Part of a small language model's weights.
Size: 9 layers, width 512, 8 heads of 64, MLP 2048 GELU, vocabulary 32000, 45.2M parameters.
Architecture: LayerNorm before each block, learned positions, no biases in attention or MLP, tied embeddings.
Training: a variant of SOAP for these matrices, 518M tokens.
Each number is 500 + 25 x the weight over the matrix's rms, rounded and kept within 0 to 999. Layers, rows and columns count from 0. Numbers have three digits each.

# up: layer 5 MLP up, 2048x512, rms 0.0885, rows 867-919, columns 256-383
# down: layer 5 MLP down (transposed), 2048x512, rms 0.0944, rows 867-918, columns 256-383
up867:502537478494515475475527503501497479528487506474507494515479504550498514519504527530562471485485487464482482518461508471483493450478504492507524454475468515526550537482479501543506524474487534504469524508487511488477478461472466455513453493505514464488511509467554502515517543431503499506513532471487510479468507498496500495520526520518497490453531545522497476499534498510527503491479
down867:507484528488479530509496431451491486504510557512483507495498514472493482530488503484497483504482507549446476573483478495523523469480448500520501473510529451502475530479464513447523500429535467521506501503493558475491548523485495477483493475490492464486515488461494546467465497502532492492534465472497445509525530509453478514511499461513482479484490490475503486446478517517470534489499
up868:499505510531505479562486486502523479564516533476532512518503490465510537457510517486504517504491479525488527487498483506485560499511529503527509490475524492521524515527530492491495472460495456509501516483523475510488495489475498505552537487509507460483502477485530512527486517531501504472496528504473477483475478494488493509491536494549474525492466526488561491512484523493525525475503
down868:510537526521490529524490539504476525499470512491479479493481475448501479509530522517504503535503495493511514516444485487489483509450453506504519476491501496529497477483448501505504466494533535539523478484511532495469483492520484474512458512489492522533494513535492486505519464471495516515533486504503459494510537515535511489481464512470484497470502491485492494485474479513503481505490
up869:481556534481508489523495513510451518477499458445484482490516493529540502478506512512483487480451511511503455526505464494538469492481531504527525492480471522483493525465461492497519522544496477457503472493510487469484496536517497495515493494526488458488491528457445542501484504542519520516545513510503483469497499493527484497450521503525472414482493486505495497486476517526508495470524
down869:495483498516518497460495469452501506522531540525529469518462477526516467446499480460484515543542525508544469534444499475509543522466515450513495471495548489470509441524514509494457496488488441503510535458525487474493528501468462511493488508520491515496475499476461499487485561514505511502492499482497533453532529460506474544460495482517523490524472500495495516518510485482543533450530
up870:491520497481471461499486563503483482458525518481494494500507531479545450514503492516471506505467470497516561478491461463468475540479544503497511509533521487531509450469482471535514537516486463523505506473551490493540499512500528494508512472496472495516527465525511509488463484520459487497506482542463516525483488519525462467468533513488505523523523529496515519491486540550456505495482
down870:492532533483510535474474490502510488467512531516520488511486550467497469500521442520468498514497493503514422491467497548487505531510479499473503487449522506500537493477466536510516502485490490499495506486516486497486531468510528526461508560506472450471518516515526501502516478483517517519506505530495570507492507503491515497483530501481513490469509468532526580498465496517486491534521
up871:547493496488495484471517474500536478510524480491492511515509491522510556484496479521482512479481506529526539542519489484475497476524458514520505504538504501496494503502478514516494501480480491508488526523471510476503501507487485519520497544483525507481499544493522504493499490460523487520497476511500518501502459485499495492525559512540503463488484508566505499531494496466459548535530
down871:485517442516502472482482491535474455493474517488474492532502537450486498499472551520471509488503487512517489478460508484521476500487503487495518451456474528501490498516492485531454507539496497498497529488561502536500520496525521540501513495516492488515507502489501506507531498468505544498482501533498498477516526461513476523457437498496528547526494474557486502492499460513517534507478
up872:544481504512521442458478497517479523512505519481505479494493508501465523509494484475488496502499507451488479479520501489486512454494521500503499475463533478461484472467458514500496518453492500491481504522517516443487519514492478510493493495463472499523498490476510474471478504522498476511456504505497496524465486438464522515491517495525518533501447471487497487505496459483492527517436
down872:561525509536521521489531507518521470491525524503523551466534537481531506480474528520459467497514505537495489504483488530558474456506488482519482472474486515472537509511528513499495487537538458496487493506506522483510530464487468485480499481473498469502528519508500449491465532497503489521485559494505506466534496460480466503519494526468510518506495465519534507481515529474539503468515
up873:465470535444497519465538500527505551507512520478494474477528487515499502479493494484496531491520470519528527513520505485486468494516485473485505507457462471523485513495494506489485533490501530534510547533484513496481476507482544512503507470504470488509488479504475464520471489525503508519504477469504472494472515509497522518476544486463502505461484524533528509500530510494541478533564
down873:522503515510497524493498498473488475530464486474472475494523491450506506546497486529500512476501499495485521532537475480527482486509472477492479561548475509475474486494502506483488496487501460522493547477531451508500488491494519498466500499497494475536505478445474510472522496513487501471517503491453500549497508511495495526483517484486496470489470507524504485509471513474520497482512
up874:514518530521489507518549525490495527491502507519498493520492473480564472485525493506491456474522506473483530528553535514474526462531505538500525493490490521524489536493519516502463477473535477444498519498473447517504469451502500480546545492526482523471471482507537518498478538470493491501491513463497555509487512472529474470509511485506490500506504496492570517479520500522486512465450
down874:510474471460479480486439538464485511476494479429554515473512461506491501480533473511508506470505502515502499457476524505468510479522520506494495506480518501484496463514469486506494519488472529490455548498527484491516486480509513514519506542509522514475481497466470512542490453465488531551503494524455495490490515513486461513501500500492502509507508503523498476470463494503470494475490
up875:540499500502484475469472466517483506500508495487478495561502556517518468506498519507555502539459475477518505514475517504517529502490490485464495529505465510463498486539512499535488528544491527487506490501524504490527535468484519486516508514482532543508486476504498502490488486539508494489509485485525492472518535511513513492519532502460494501480503507474509477516484495493501510514520
down875:516497511513533491521468523476460513477500526490502494521509510509497492490535506507524482504504486517530471499485485540532484512501492512511483464492474523450461493486480486503523489504507511463486460519491538479503505480489501504471464513494487524505482522522515509496535529504500523515466530506521544518533513471503536503519508502502495514459548551545471520535506491527458499503500
up876:487498547505501495488527509469487488512498522519483489474512515501506482517552481490480544500510529559497514443481518528521511548467509501511479489498512459508529526503465492496438476458462445466538492453487521569494473490523498556512479476468499491502525432524514499513535549491545505499522465492488503480447529527517466518469532490517485594489514510517502486477473504499468495533536
down876:483457486480497501534516497477454487504499526452482507494490514518500476488514491486479542487478480488503476451512475496484480537470482496495476547514488491514476499508474495506503458514441565494490449495511514465473532545528515475511503517527483477503506496524501476472525503515500496521530543470492515473495500494472518495467527496495520521517512488484514500496486483512462501515478
up877:544538509491527499476464495486457459518536547483490526503484471502497512465454461505495512481505533498540494528494493534464517447510482526490524510503465544521521478487477470516505521538507478517485545515539495509524550468525474580479520522492488517534532499512532452495490513506529517485470501478457516440497507438501515471530525505489499539495467523519542521507532502511475506493562
down877:490485462466494478494508489492466497532485517454514485507507499526486511493517463519493516520529515500478501483549516481514480553446539551509508535520514457498513519499468516469461482496522487492506519453483513522525469517477491502483487477486486498472449495484467534486544505482505494521532487488550484532497510522472487502508487469511486471522472502484514488455510467544519445490472
up878:512494458526512523504529453495508508499491504559486514477488525530542497404527482533536507496497475510522545495479520517518493507505493522502505517503497493527498536507475497545495502482500504482479511500496508516483458484497520494483495494475488489524506529479518529513476513477485530533511501505497492495474478510510480488511558527494528542505499518506491527508465489512562548524508
down878:480526488473537506434486505509503469504508501495487497452513504537458510513490478465498480477509454527483515491541521448486515509498476536450510484506502439532452487518518455453504483526483479491496521499498472530492505500473510517509506494517544514532494512558509498465485534468479499510470482473475483458507471510517503500525483485556510507520493553506498493471520500523474530488466
up879:497475526534503549532520558566518514518493530472483456510487557497431474500529492468476473469474551485489548506510537515486472507470532509500509522487495478550493500495427477472469486521507494514476507472452483512475532504531535525512485479466473500457505492524530520469515527503524458453552517491491491495526500532496490482482494487502479461449508485516533513476497563461522471506469
down879:568514512499570480484493517474514534520494489474516502485469533481482467477466504491509498519467485493509518522560477487482518465512468532505531509462463509480511499531506432518507504463524517501497465501526462549513472469535515503500523443453527497512528464511486488500461470458477458520485506514500490533496501536506493444477480484494526524534441492443534496458497525525450503500496
up880:520533490546477465477464518490452503493513487529490499491489523531544514481547515463550547502520465527494500505498480522455510486472497506483485506528459490508506475485498489521436494507509506455490485518528514517495496525455501497456519477484506527547480508525548491502518526517515463475497488512512520490521482452443462494457512505476493493492498471477495535467512487497524511566499
down880:521490486467528452488556497507492484492509456470482476537485436501510513481509442496479449521509568525549492523476497547481499489565480528541493467512447500514524499526506485501488489503508501445497525517497567514486489524508459505496475499478509504493488500511496515469448471477458504562508535480539522473519511504539502513507490447472494471515506527525510507518532528553536466510467
up881:497531508496462478490499492534515455500530529465509520493514473458480526485515517499489534505462543461466517494480511508515541510470459515513496533535471545523524493493528500541510487537447488490525502461470516487509486519477528484502510490509463447513489449487489524466497473533511501490505489487458530515477491524503508466477511544514505530473488514468499473541539481476506480513472
down881:517495500458455523443521489538519458507512505501507512451505446499473516486536517517541500526483516503463508543505486526496518484465507516509520489505456498470496459492475523482501445499492486502495468514492463492528472485498498468504470494523475519559530464494543502492474487477503487522515510492498459482533454514486525490464464510488515499485480439505475492479452528463485533507479
up882:540490487540499493509494514518521510510518521509496497516494506504508515510509528493484473489465451549491489455505527477507514474486501504535497482472472501498469511491487473547504481506536476498525545516495472489474498524476474490472502520485503474494515494509513489494509503486526506496570465497516499464520525491511506516476513532507496475533522468485505494543507489489549477550560
down882:481507530461512521495502498481456513482499511462502499489498452450494472490479504482524496483504526466501484514509525475499501538513486562502527495530516472470499485555517513489526482503490521494480488524500539462519486461491515520522504496486455504496493510492535514481501485481493518490464541507519496495461497512498525493490471447495463503473513510499495504481491514513439478531475
up883:522522480490528480535476444465480451516509538500515498510485493518526478472525515489496497512480484437500502546502462511486541468442494501514550568496544486506521508509476513516543481474481500503478526549498503514462480512509504510473462493524502487516510528498510500566534505501520489449482521497479505469462471502455537501465504519500477489469495521485512488475497471528537491478501
down883:516495511502510500486518504513509503561456504545508440489497548521552474508527464513544527524514532535523495514517483540486514508487506481495541529532485442517494507502475489496517520519527433465511524540512527513476463494517524510467494516519506516522502475474503506546470497499511462517516493490480424522508495536500514486513473513450472467515516446528516544480507546548518477539513
up884:496499493525530480476514541529501477484520491509472542488505536552517542531466513505480520515465520465523537534504523534524506488485520470493501548482493490482535521496520508526473527491514493514499515490475491569536550464457500543489513546446547500470566506513499467484545516488537491464502502464495476541486519508534425461520568482501501525473512522490516468479513489440540513538487
down884:526481540517483527491511518474461530460529501505528508481545500526534479508511492496454528468487503520522467491437530557554517522465474462475496449529482446487545501494493516517528499502497509446460539454503491560497478460468499530494491472468506473486494511484498440532516491496538520468514489484512481504464520500525462486506484467547512464466474519461471527487473517456482479511519
up885:531493513502472497481495484492536463462469528493491545491489465491491518494500462496519510503574491448495484491478504513508497489468530516513491528483515537526518457464516506550497514502512507500516505489500495482457519502549512497515505509486505527442498509477493454507504503514479482482459461491486517512536495492522533508484502436493511454511512501491527483516525455510496509503501
down885:517539472483514492488502483534474509485488482527526568495508489531483543503445522496478519492504545523520531497480471492484505458480463503484492516504504477493502524526534440491506500491530479479487502481527497462505481496485548467511462478477503510508515495476515476566494510480469521516501526493481478487480469509458497469455538499508495474525466496516478514510516509492512489488490
up886:504504517513489476501523496496497503494556463524523480520503518531519500510511544493550523467452521468438466540473492473506492528517513518485487547492488470538475526496486489496521522487494474505477512492506532522513501500516536492523481505488520514478485462536531501519514490495496528525521475455474511485469489493534488486517491513522467458527484514486466485469507490521505513550516
down886:499497472515502501523513486482474515468488512525452534469508512486509483504491492470535434528477501493477544465462512478519557504475502471477517469465494503492503515487517516491454513504500555518477512490504451502537478515493480526542502469464458495517525476497495476500524462532517503512517485486498463502502509479498498512524496496485520502447502527459497511548512533530474522536491
up887:485508534484494501483510476524483518442495458477499491529462457463488515465523480500463505530526438508510486517469509489473545513521463475503486506503487458522505494564473456478497506502440492508485529494471515481494502479544519473481501481483553506457517469503493485530492513496516495497490482529551492528528510501523478499508469539506521504525501469547490458492478510495484507491502
down887:508544526471520456494496475463493520472467505517476516485498456518486485485497505484523495503485519518506534487493544478477518474488469478498507482505473528474539457495495502498473496506480531526563521513485496527473512530563515540498505465504525502491448479466494487481527469440481537505509509498491484511479476559458528485535503463486489494501489485495554537473504486485476520534522
up888:489493496494481517459444502516510522524487527471512473514541512498508515499462503511485525505524494492550536458450497469512513519495516530531485555517526518519492511511432520496497494533498496510492513495509504505506531473535538498452501508512443502487492488499477516491503508472483510494539480477488488550489490527506521473522518495474451538517483479523497533477458485510509528530530
down888:501491483485517508467521490489521537557489509494544528515521491543495471487497502479489525496479520534489477518482504516504508543490490530470501489449512517512499474509473449494508517483537500540488519538523452520537482504537476500509524483521453484511496516472513517465488544517474498488485492475477528485511520436513519483500462510507534508487469465521527495491506537511441525479540
up889:512499484543490492575514520526489451499519481509491497506469486485485499488478502495511505486506549473455527512506445481512521469498489515462498521530490488547439523488505507476543568541504481506488489519534496529520550525572576508493525513528500519473504463527494506523533473476486494492459544511502540518559536497455518455481487512505541513472448518497477564475512522493501444534516
down889:528515502497476481508492512484441480501518498492480494464508495518511481501451489548522506414526512500495573511508503445527500524486494489500467476510511440436472483477479514497520500552549490441521480525521480456483468514492572518524516467505500467485460480478525467468508471469480461530477499467479457501529505512450504484572466504506501437477501491440501509481518517461479483510512
up890:471513527545485524493476505512475497489543507476529476528484467478492515511507463493500496494502479496520501474479503485486480506494493482504550464515498490469483498466500503504460538537507522481506487491498555526505506513467509495444507482458513481518485461490531531475468496468500504465485476535531454457477535498461483506507507537491491491541520484491466504536479508478497520478477
down890:496468505525486489486515517467491467504516492481504486496500529456505493484497482485496487468491459486506482518503513483465461476489497510518483514522540503484490475512494482527468478482493510495489473513487522526480492472493508477525509490535507521490532509522495524517558501456516513453483484493483483503459562477472467485478462532473476522510473464473439539473478522532514491482506
up891:466475535518515521519499487512510483522510525538505477498514451505583490475479454496515496522488481509497500497488534537526515454500507488503472471518502524485487526500492499520522502443496489520500495521495518495547475509489510478516506539459497533488464509534485521512470513473516502518470480498519509512471469493497539481560512514477533500532498480492497497513471474512470494484510
down891:514512486496520468544478532563487479495485471523531549549454513488450500503516538476517475495480489489522468513541482521511528490495487493516515466496497531509542500482555479499508497471554452521484509488525531502484534477517527489491450552498518510502466486532491486489524525482478447503526501527497480489519447479489523474499496498511499505512461462485492506502510480542489503495506
up892:548523451473507466530515500539503496474482517485535485494468486484518504511506456527471478563499489492456528513466497484478478530493468515491501510515541506511498489486479524464465503481471493479540486565487493471534521503512504491506512513447458486459539527501521497527484525501510514528507467512438494546488498507571509528490551498492446525538501493468521491507458511470516535504513
down892:519477521485498488539494500492509470463495522513534476509515469478502454567453469505469465438475528496489483532506495525480480513510488491518496476489512522528534515528515507424505534491489462532471520530514526473561494505507490493517493483522500544528490491478504501536525480513484510485476509482508476508457445579539564475505514430496504487491519510456533477493512507511518545487467
up893:485490502498600494518518500492525515535530491513507488438501535466500502470536480493461513492500485431501503493526469487504518485495500486487505480498513511514483523514491505515447489466488487495537499478484534514489524512514471484460496531520535522504546469498546510500450486477511490473497520540467539482479476506481506533490491466447508562494473509488566466461488508552503488514510
down893:471530498516501550498510514501525541511551486512514491494497494514488462489511514485473515515483545515517477480507536471512491516548495489528499532464506499532512473507502493479517495500485541525472457475424515450507534475492475501498534486530521528524499500480529503464507509503478569547520514486506481523495459472461528504479478481441491477507466526474522451563546450493483535492480
up894:489493482492500473482494491480529485457504504464492513460486496498554507464494537506540507517517490506453486508500473485530514525489484482504461485561483507512484478465515524456515509540471498516499489500507569529506524482497507542511496473491508454521530512493492505495516527511547472474509540494537517521475484472488487518485471419532471531539521523513512533496498478506527511481480
down894:449464475482461539523510565500548514500541460478465529521528505532478503536472473482487479503502528464490486517508487474532529490488521500474503482463482495499500482534484470519501514481545450549486503520498518515508472486519514496492483527462527485484466462470535472457480484483518505472503464523486463506489487485501529499471512454492537508474516454533526501506484480510433494504497
up895:514516462522537467502476518530526522494500498528507471492513489499498506495480489468488470531506500467482511495517524503531516525475489551499498480489480444492496504498481494494527499505489455507517509488511490496465483521460512503500517526465468555509496443474535464474512490542483472524456496535540554500532488485435478499498497525479497505500493513488442514529481484507453481504473
down895:499484488551427524482474477521539485522480519525475503514481509469481532498523532436525478511502502504490515490532508505489521468514493500499472498494469512471460492465457517522470485505533515476458465471518484469495476514500498495440537511500532524527501531529483488509509528505509527503477508470506504493497482467472489501484466483494500492512498519507462480449502477482519479517531
up896:517506496495560471512507473492520449478495525491495494501504498517461490478483498497515520533531511485519472493487525501505517525522511503505494506523475518519458541535506502462524519475527532510497539523545516509455524517530500494536472517474516489500474517504492503517475501519486513447470545495520463509496487506534506493528489480447512513488528493485490529495494497512502507526501
down896:478448494535498496496490498486506513506497504483530485481479495541456515512488498523484572517480535482488500504499528515481534479482516466480524510451453504481517477511492510506490508474505511518543506501495498512453509472476483504472552464490505503507524493476513472483502518515511510494464535493512519478528504503495472518500491479460480524515461550478503465493512521536485514486465
up897:509491516518497505507474523508463514491490481484452508495449491470526493524499492487486513495525493492500531545492501492492458521503480503489486490534495499519514498472469519501509510502449512512499531503508481497478509469518521498510489457474533499468533528557486502471487486523489493497501473496511483451502492498470481499545511488503469536498494523478529464504463455534514510514512
down897:488520527464522455483520498511481460503507506462524540491465507512464472531486503500495494491466504543453462527521487461515505469452475483502511515496459492535493450458480490535503473485515487506529501494497495470523519468464454498489533529477558529494506505502484461520482532518459512487545470496464489507519501466532505485484467503485499510486538500497473504472519500544486506464507
up898:528501526504504478523521510433513492481491513489508478549552536465525481487486529510516532526520506532490453526487514518480488465491496484519481480458491489479469481535509517557503468545550533526479515442445505475535514518478542503514525501513504529508503506516511504521474503467509511498518495505465528530519484492539497533491493465491503499485513499532464541501535509485457524542537
down898:487496488513445533472453518474498495526525484518446539470498511489473515520506524477498513482509530534495511508479506467487488503490498505463494477508465522529506537498488495487470476485505483487544450485542490485521548516486536539448509510499500479482450478464490471517509504474484488546538513522478524498505487536470552475452498489497488529492526523528483511456518510502512544481518
up899:514488512515489491475504512494506473496544532510478490501502495480493475520512498498471496479539507533499482504550475512494522515527456491459482486530508504491528483453529526514496507457489473457482514498503488477536524549500474516496506480522500530485520520502490480520503503496445507495481486504524509467480475554526475467493494451523525477507476500499518522507478522471516500511526
down899:483474514483531516506483472531532470480481494543487544534496528504480508522506462484480497480455548536514535510476533547582503511501493507501553524520536490501482489496521509495534492473486480506484503501503523475449476507465520513492476514518558498495501550505520475531505520483504511526474500489497461464499453497522474492486528527516480470494471503494508464476498525521545472507541
up900:527529498491479483516492480495495472520514552435479496496471505503480503539459492543527517493509503536512499409495490487498500496528487499503498503505543465516485481479469521511459515488503508495500540549500506469530477536498470496526506510531503509496475505509500450495484476508514522540514500476540499489497463532481474509434467508522497487479500516523447513480533475513482470468490
down900:515458488486553484462527440485452544510478510545531477547472441509513499500500512521524533506480485462498471538510498565455552473493485522495474439503506532497476479559560493506490497502524522449476496483518474532532510495511486437485523498461575499521506527470475515472491508516501463475467502516424503469502542525546525459494523466457498514493526443487528508488517522543505556501482
up901:465487529493499434521467503523495488503510518502485485493514509511534531522502527497546522490524493505525521471495527502497535532519518528494497461490536471493488532480512445525574490516492512510503498502485522475513508501480480492519477515503475501506486515521507491524518493496529452493493458480547484492466505534468494505519536546499521525523473538506486523475494474517498534521517
down901:473524521505482480479496494548514484482472491511485482488459520511479520499518465538496512483509482474477510529510512503466474524506492486505488523498494499497493478498495489536484490514514537521499505518501505531480462479486492510486493541488490524521483505524515486513498471507536488533492461511504524506513504499511504536501556507485441547489510489471487523497487430506534558511550
up902:486504458502462516513510485547471469537543454498494473438553492531512507482461461457489511534510464483466525510482510473525509490509492496509525501504522529496496503555475509527487493523522470517481512520443504518533500497488483506466532510495493458497515502500470461465491539535480495482568532465514470509477502524479511460481504535481488472458506472501469495487509500501526476532534
down902:490507533478477530510501483507448527527487515536558483500491515490499493473491485499520491554525520501475446483527476495528509455462507508498489450470522494487516476532487458516530440492482501491482468516511475492477518512476506458479512478516533471503512502578468502517489477484560532504505490469499534531511507545504514501479502508493518497481464492503483495463540442516468486504478
up903:506507555523491494493506497498522505462519490547489490522501487513475488488475519519488532527523466481516500465516497457495463506459505492500531505510514519521495513495470518509505527537527509515485503500474454511537486487490494521516481475486459490487508508491459516487453526515534494479467521487468495487507464469444501506504477492519471480513491501535495522502478519520497525492548
down903:511506497437474514477470492538512519530502511510484518495488448531486456547496487504517511488518514471528502501494527516501489524477459544516510527488477484525509497482463467503463486530532497487455496481482493473477561499518444472517492493500495490546531482510506449481484487475480507513473504561486512488495486517555475505518454548461502513489516523496519510511546463481505436505518
up904:498518519488524494490497517540571487520471522509513483516481513517509470476501487518529488485463517504507484510507498481490488481470462510493512526508510478528498510484523490537509500480541496498506533489529513492519503496540521487481537540507536505473520532498501510508499537530441504487480490481495498507508495514480568480495428513531499524515518508546486523501508513476518538506524
down904:476441541508536516525530489492508478473538487504464448498487474538537524480499508464495531491500519506516500559469542485539543576506513488513446498479514495533481513516489526500531485513477506474512540483492557476504522496512485496475496429527497491492507495533537521508505505496541491502461504519495489471510476533499468508514471544498482526461516495563479527490478504472504485500534
up905:489518481488513487503533506479523501491503488475504507470508532460464466500518465490460486508501467499511472487512468486516524442470516487524522501491479499560455497495499543481487532465525502492521516521500524488527475504543532512533495510504485526516473491521470481507504540510537485539525521465536545508485553489554473463497523487504468544491454500513518546555550456512494554488486
down905:507499518464522494522498462482507521499483484528501512509483497501450488488500533499523517507471498504449518505520525530519474513508524493494485503457486494489510514472518520508484450521499519500478498507508501480491493505484526562481530475493539509493488479464453490474490491513471495487478519469529514468504473499523526474505496443451512487460493458496502518445464511499495484522474
up906:506495520505511513470486487519491534525471458493509489511537501449490489484500479526479498541500546488493512550542510470504487495487516499517524464530464515506460540472503502484493537439496507497517545468513527496500538526481475500534468479513555464491519506461478525480533513510495535505511504508465500510550520578504541477523459542467507492494487511488522520508498480525507524490528
down906:515494494492473475503493484535509534516493485526496499526483521505442449517520517476545501554505458537517532512523505510520480488500482492487518489531489491533513493538549508493492505471505505529471499526538492515492529520495458501519516502475533515474483517482448502500494482469516489517539524478505451475470505512499517537476559483505503530521467450495500494491513465501511507459481
up907:489492455486466504509528523492484486523517497533481479550471469471489487526460476497517485493494502495499491474479500481472506539507511491458480470437477518536517480500518517508501535576494482473476486500500505519486493526530504479525466518481484520507521539477557491485527532503540481459504532521464527497519514548525499486478496519482503503491497466485514500517508492474525515506513
down907:528490520469482477502515481474538538485489478511520461534475497471484497518486474519550511449533543491513493515492477495532503498482511532531474494467471500544532468540481473505521456528501491458484499479553457493515529545554451510507510497517498518515488468457465506467500482478492498578520491546504493485505489474500483494482468500516482513501487482497487481492471460480474503503511
up908:443521506472470508536535488528479500518495508484517507486454502450550513518547469494485476480507479560477479464533517507491483509493560493525512515493533494473496487514497486498505536516454471478516559557488479508521523518483497498463490519490540530492516490511506478478521467545531477507507512462499497509514515501485470523471520487517501473540464504543480485481472475529488493516472
down908:500501504512500499489502478505505546531486524539517508497519499469476506513557514507537465536509491477498511510483516525506461494489500516513460519506492472508543545510493505467479472512543498496448479505521510521525458492501483512505498493500534497511445525454512466479469491466546530546522550507476479502499547504489494483504479479502492540494514496470522496519501475502522490480508
up909:536520491545479507547505527523526485491506510470489484504512504493491477485534453524486479513511512529479524490493513444450472470532473551461462474545501476493512502459517454533493499472475513519492502492478470579515465458464501519443477483509481529499528494501490502542521500501550508466510465452460567500499485530477505496488517522473460504484517531483517499543538451466504546526475
down909:528474493487516495515532495502500573459507512543508551529473521523506479499545496509449457495468449518555512518507498513534514537504504458449480480545489492511486483522549471523538464462477439552517505532483446499468465505485499501472480497506520529494599496538519499510500502521526481496492447468520519436525496507528565525512473481527491508506521522479499481510473478491486491451497
up910:512498464496500483448482534498484491495507538485534455462465526470512505525540519522503520557508514484508513471472500446537500553511497504453512492542464471500500474495511493510561495484491473515502533521490486508526505487505552522509465487493487529493517491524518525522528546501538449513457532494497534497451435508497491522481473506519504528509537513543465531505445492540548530499513
down910:513473475476514510443483471482496507483493506512499494505504499501447525527447517542510505494494524505554445532518516507491487528533514459510467452502450488492500498481444512537502502507474470510545534463473474464501484482461484489497517481499538534524479518468489507496507478508488511486475491491522506472505489486531531462503516526496511489511527475472475478485512477564588538496500
up911:478487519486514479525482518491490470512503493479475464461489475451483518508487448559490478523520522472503484524504509503484506527489505492487500487485528504504457469556522562476518510506521485521492482504465496491452524500511513505492525468546528557527548487556481488490495492512496496509489490481543521470503521497488434492524529543523485442460482528490527475510497495498534464517522
down911:487501516520515510548472454475511527496455499517505480513493523514473525524522529511514466525491469510507541449517510506455527527482503470505474550456491520471488526486478514490464506505466504521524496503509535465512471528512490514544498501481486486477459492517507504453478495511509522525547520509519480489500488479519516478485490502508487478501514510499522517515497463486465494503489
up912:494483489459527512543519525528499514509504510492488424501483525472466511559513507483508477514462523499478460473513496509487504519513537546460472479496483482486467477472508476504540457454497520510514536524506497479496489477498459486570480505526515516523545492493457490515461500479522506486494506482501499511482513504474477540458479516479529517526525541474505484520516486468492507529504
down912:497504460479501549508503504546502515450524516453495466464512507529492531492532531502502507503518474450504498487488521553522495522456494529534460476515464477482487538537439556523502491513507516515463513521481530485513464460470453500484492543517491503472440491468530497499480503508544494535492507522505407506470510503501480502515518541512527497480483472463497505513496516528506487501475
up913:539466482493499517456461517525494525526477463532519497517497489456517486463538471486503500510477496517466528543509495502460492505469503528492525505482491533493451490548477506522529443495491511537498491517484506475526513466507484490536457484484486478513494534497460520495497507523505539478486504474530506488514460526479487452505528479478476477477483474501534478519507473497484459497484
down913:538479484503495519509467493500482463524525505470507551462511484457474493516507525504502460480502497487506488476476484490513515478466497510526515441522488512498475516515471501487501455482524522540484481520540495518479499532464537510514547533473499528476456507499515497467510491496481514493522527487486504497491504502519466501473469501530475527488511500490468535467512499506508492480485
up914:492503516532517504488483469445531519522499493523481470550518507558489514514511527480542496494491449503486481432497484485532491529464510520498552525488534475509496524490503539515516472495481476449522525506528479467476560509501501502508501485529516492550521536512507528504515523491523495520491509473487518499494499492437493490482514501528485471521499480480501453461472523492497478507516
down914:538508492528505537459479511534496513490502500521519500521517475497523495498539518544519508502495505507486494505522540489524514519537498477497494483493526515493524441461527436536484519498514508479507521512512503532477508496552488484520480501508485471511517514485531505491485468477495496489511514533513471511538460492537490499441536474492508506508532517490480498492554473491505490486515
up915:502518544525521446530534547497526519501485485516496503518512479514500464501510459488494489513511518477485527508541436515482540501523492500493523499459522546500512526511485504508530489520546495503552470472481490517508539494531488509526507485510486513476473548513458486482486485515487528492500521488517486468540482500462488523522512503493504482506484468456491503486494510505509482494518
down915:548509530483524520524549516516485484486495545485465518531486510512481528532466520488482523506481540486518500477509483482492493495476531532495461511514495476516452469497501527482529468528485493506486526476527508543478490541507493513502495488500499471520501489516529464508508527503484490506457443524485489467490472503465503525452477486468505500499518498495511506504491527536568500513498
up916:500521539489519507516524518557479539525549482485451436470519507462497536500526535496534498464495447519529497458464472479453551473509458500517481552505494490470494506482528457528487466507507508498531499494473552503510520501464473497516512481506471490512504441509456484518471502522493526517508508508504481512466467516510494516487516580477515518481483563478495512513494492520496500492481
down916:478474460502469451483499478512475449453512490463531472492523510518540527499485445487551508479498507519500538524514494515521494447489495482483488516513535515481517469536524519555482499523505482531508539486516489459499498543538466511470482511484497490478481477491508481513499460523518485455448513512509476442476471510505527515497471501485522514522465484460503487500517526476487478506446
up917:492520515557479489522486508497486513533500494507483473470491477523551581493462533481515451488499496528526500534549474503428504492516506503457463483448498466476458481515497508493516501526501520480480520500510478441553515522490496495481477482539436502494507542513495493527441487497507471500474494492513493458515505492517556480507551510506543485456488535521509518503487475462529474528488
down917:510464486496511470501494534526490523493500513493507501500483478512520508541530487516450483492501491474508532506505465485519525512497542498510494494545478507542487495497498514518524537527483515531498494525475464535497472511539506491457504469511476502512538495492511502524494499463481468488511485457510476467467524454483504539497466498491493543533519448493455505458494478464494487545478
up918:548476471511509471502478511500512494475519492530504539526484423503479536504515501522509477515466513510547500464476486492505488507504499510498531474478467439477546503468470519534491486499493484514518506489453476534475502481498515495494525459471519522492493510469465512548459521498492538504477507490511508519510522461484481513513494542502468491536516476524473483486479463472532491499490
down918:478509467545531504540511470524501497549520482493469496498534509475513470472494517472499483506498478480494501506450526524505452517532503491507542530506520514451536441538500502495482556507493468473503503481506492509537500509472500475507529495486472490531522478491491533512519482502495499510489480488531463491481509501447488513544484491488513495548498485508526490519479512504499508524489
up919:468498515521578561494528494486523516506506489503493470549489504511485552501505485476478471489529518520533515478522449480499483492517497560516528515452495490508495507466498496534530515519505469453494455508493515497476491447454514552477489496493469481485537491471471505508500479521536483463490482472508486487510497537493520540491439489503517475505500488485545468513499516523533535523477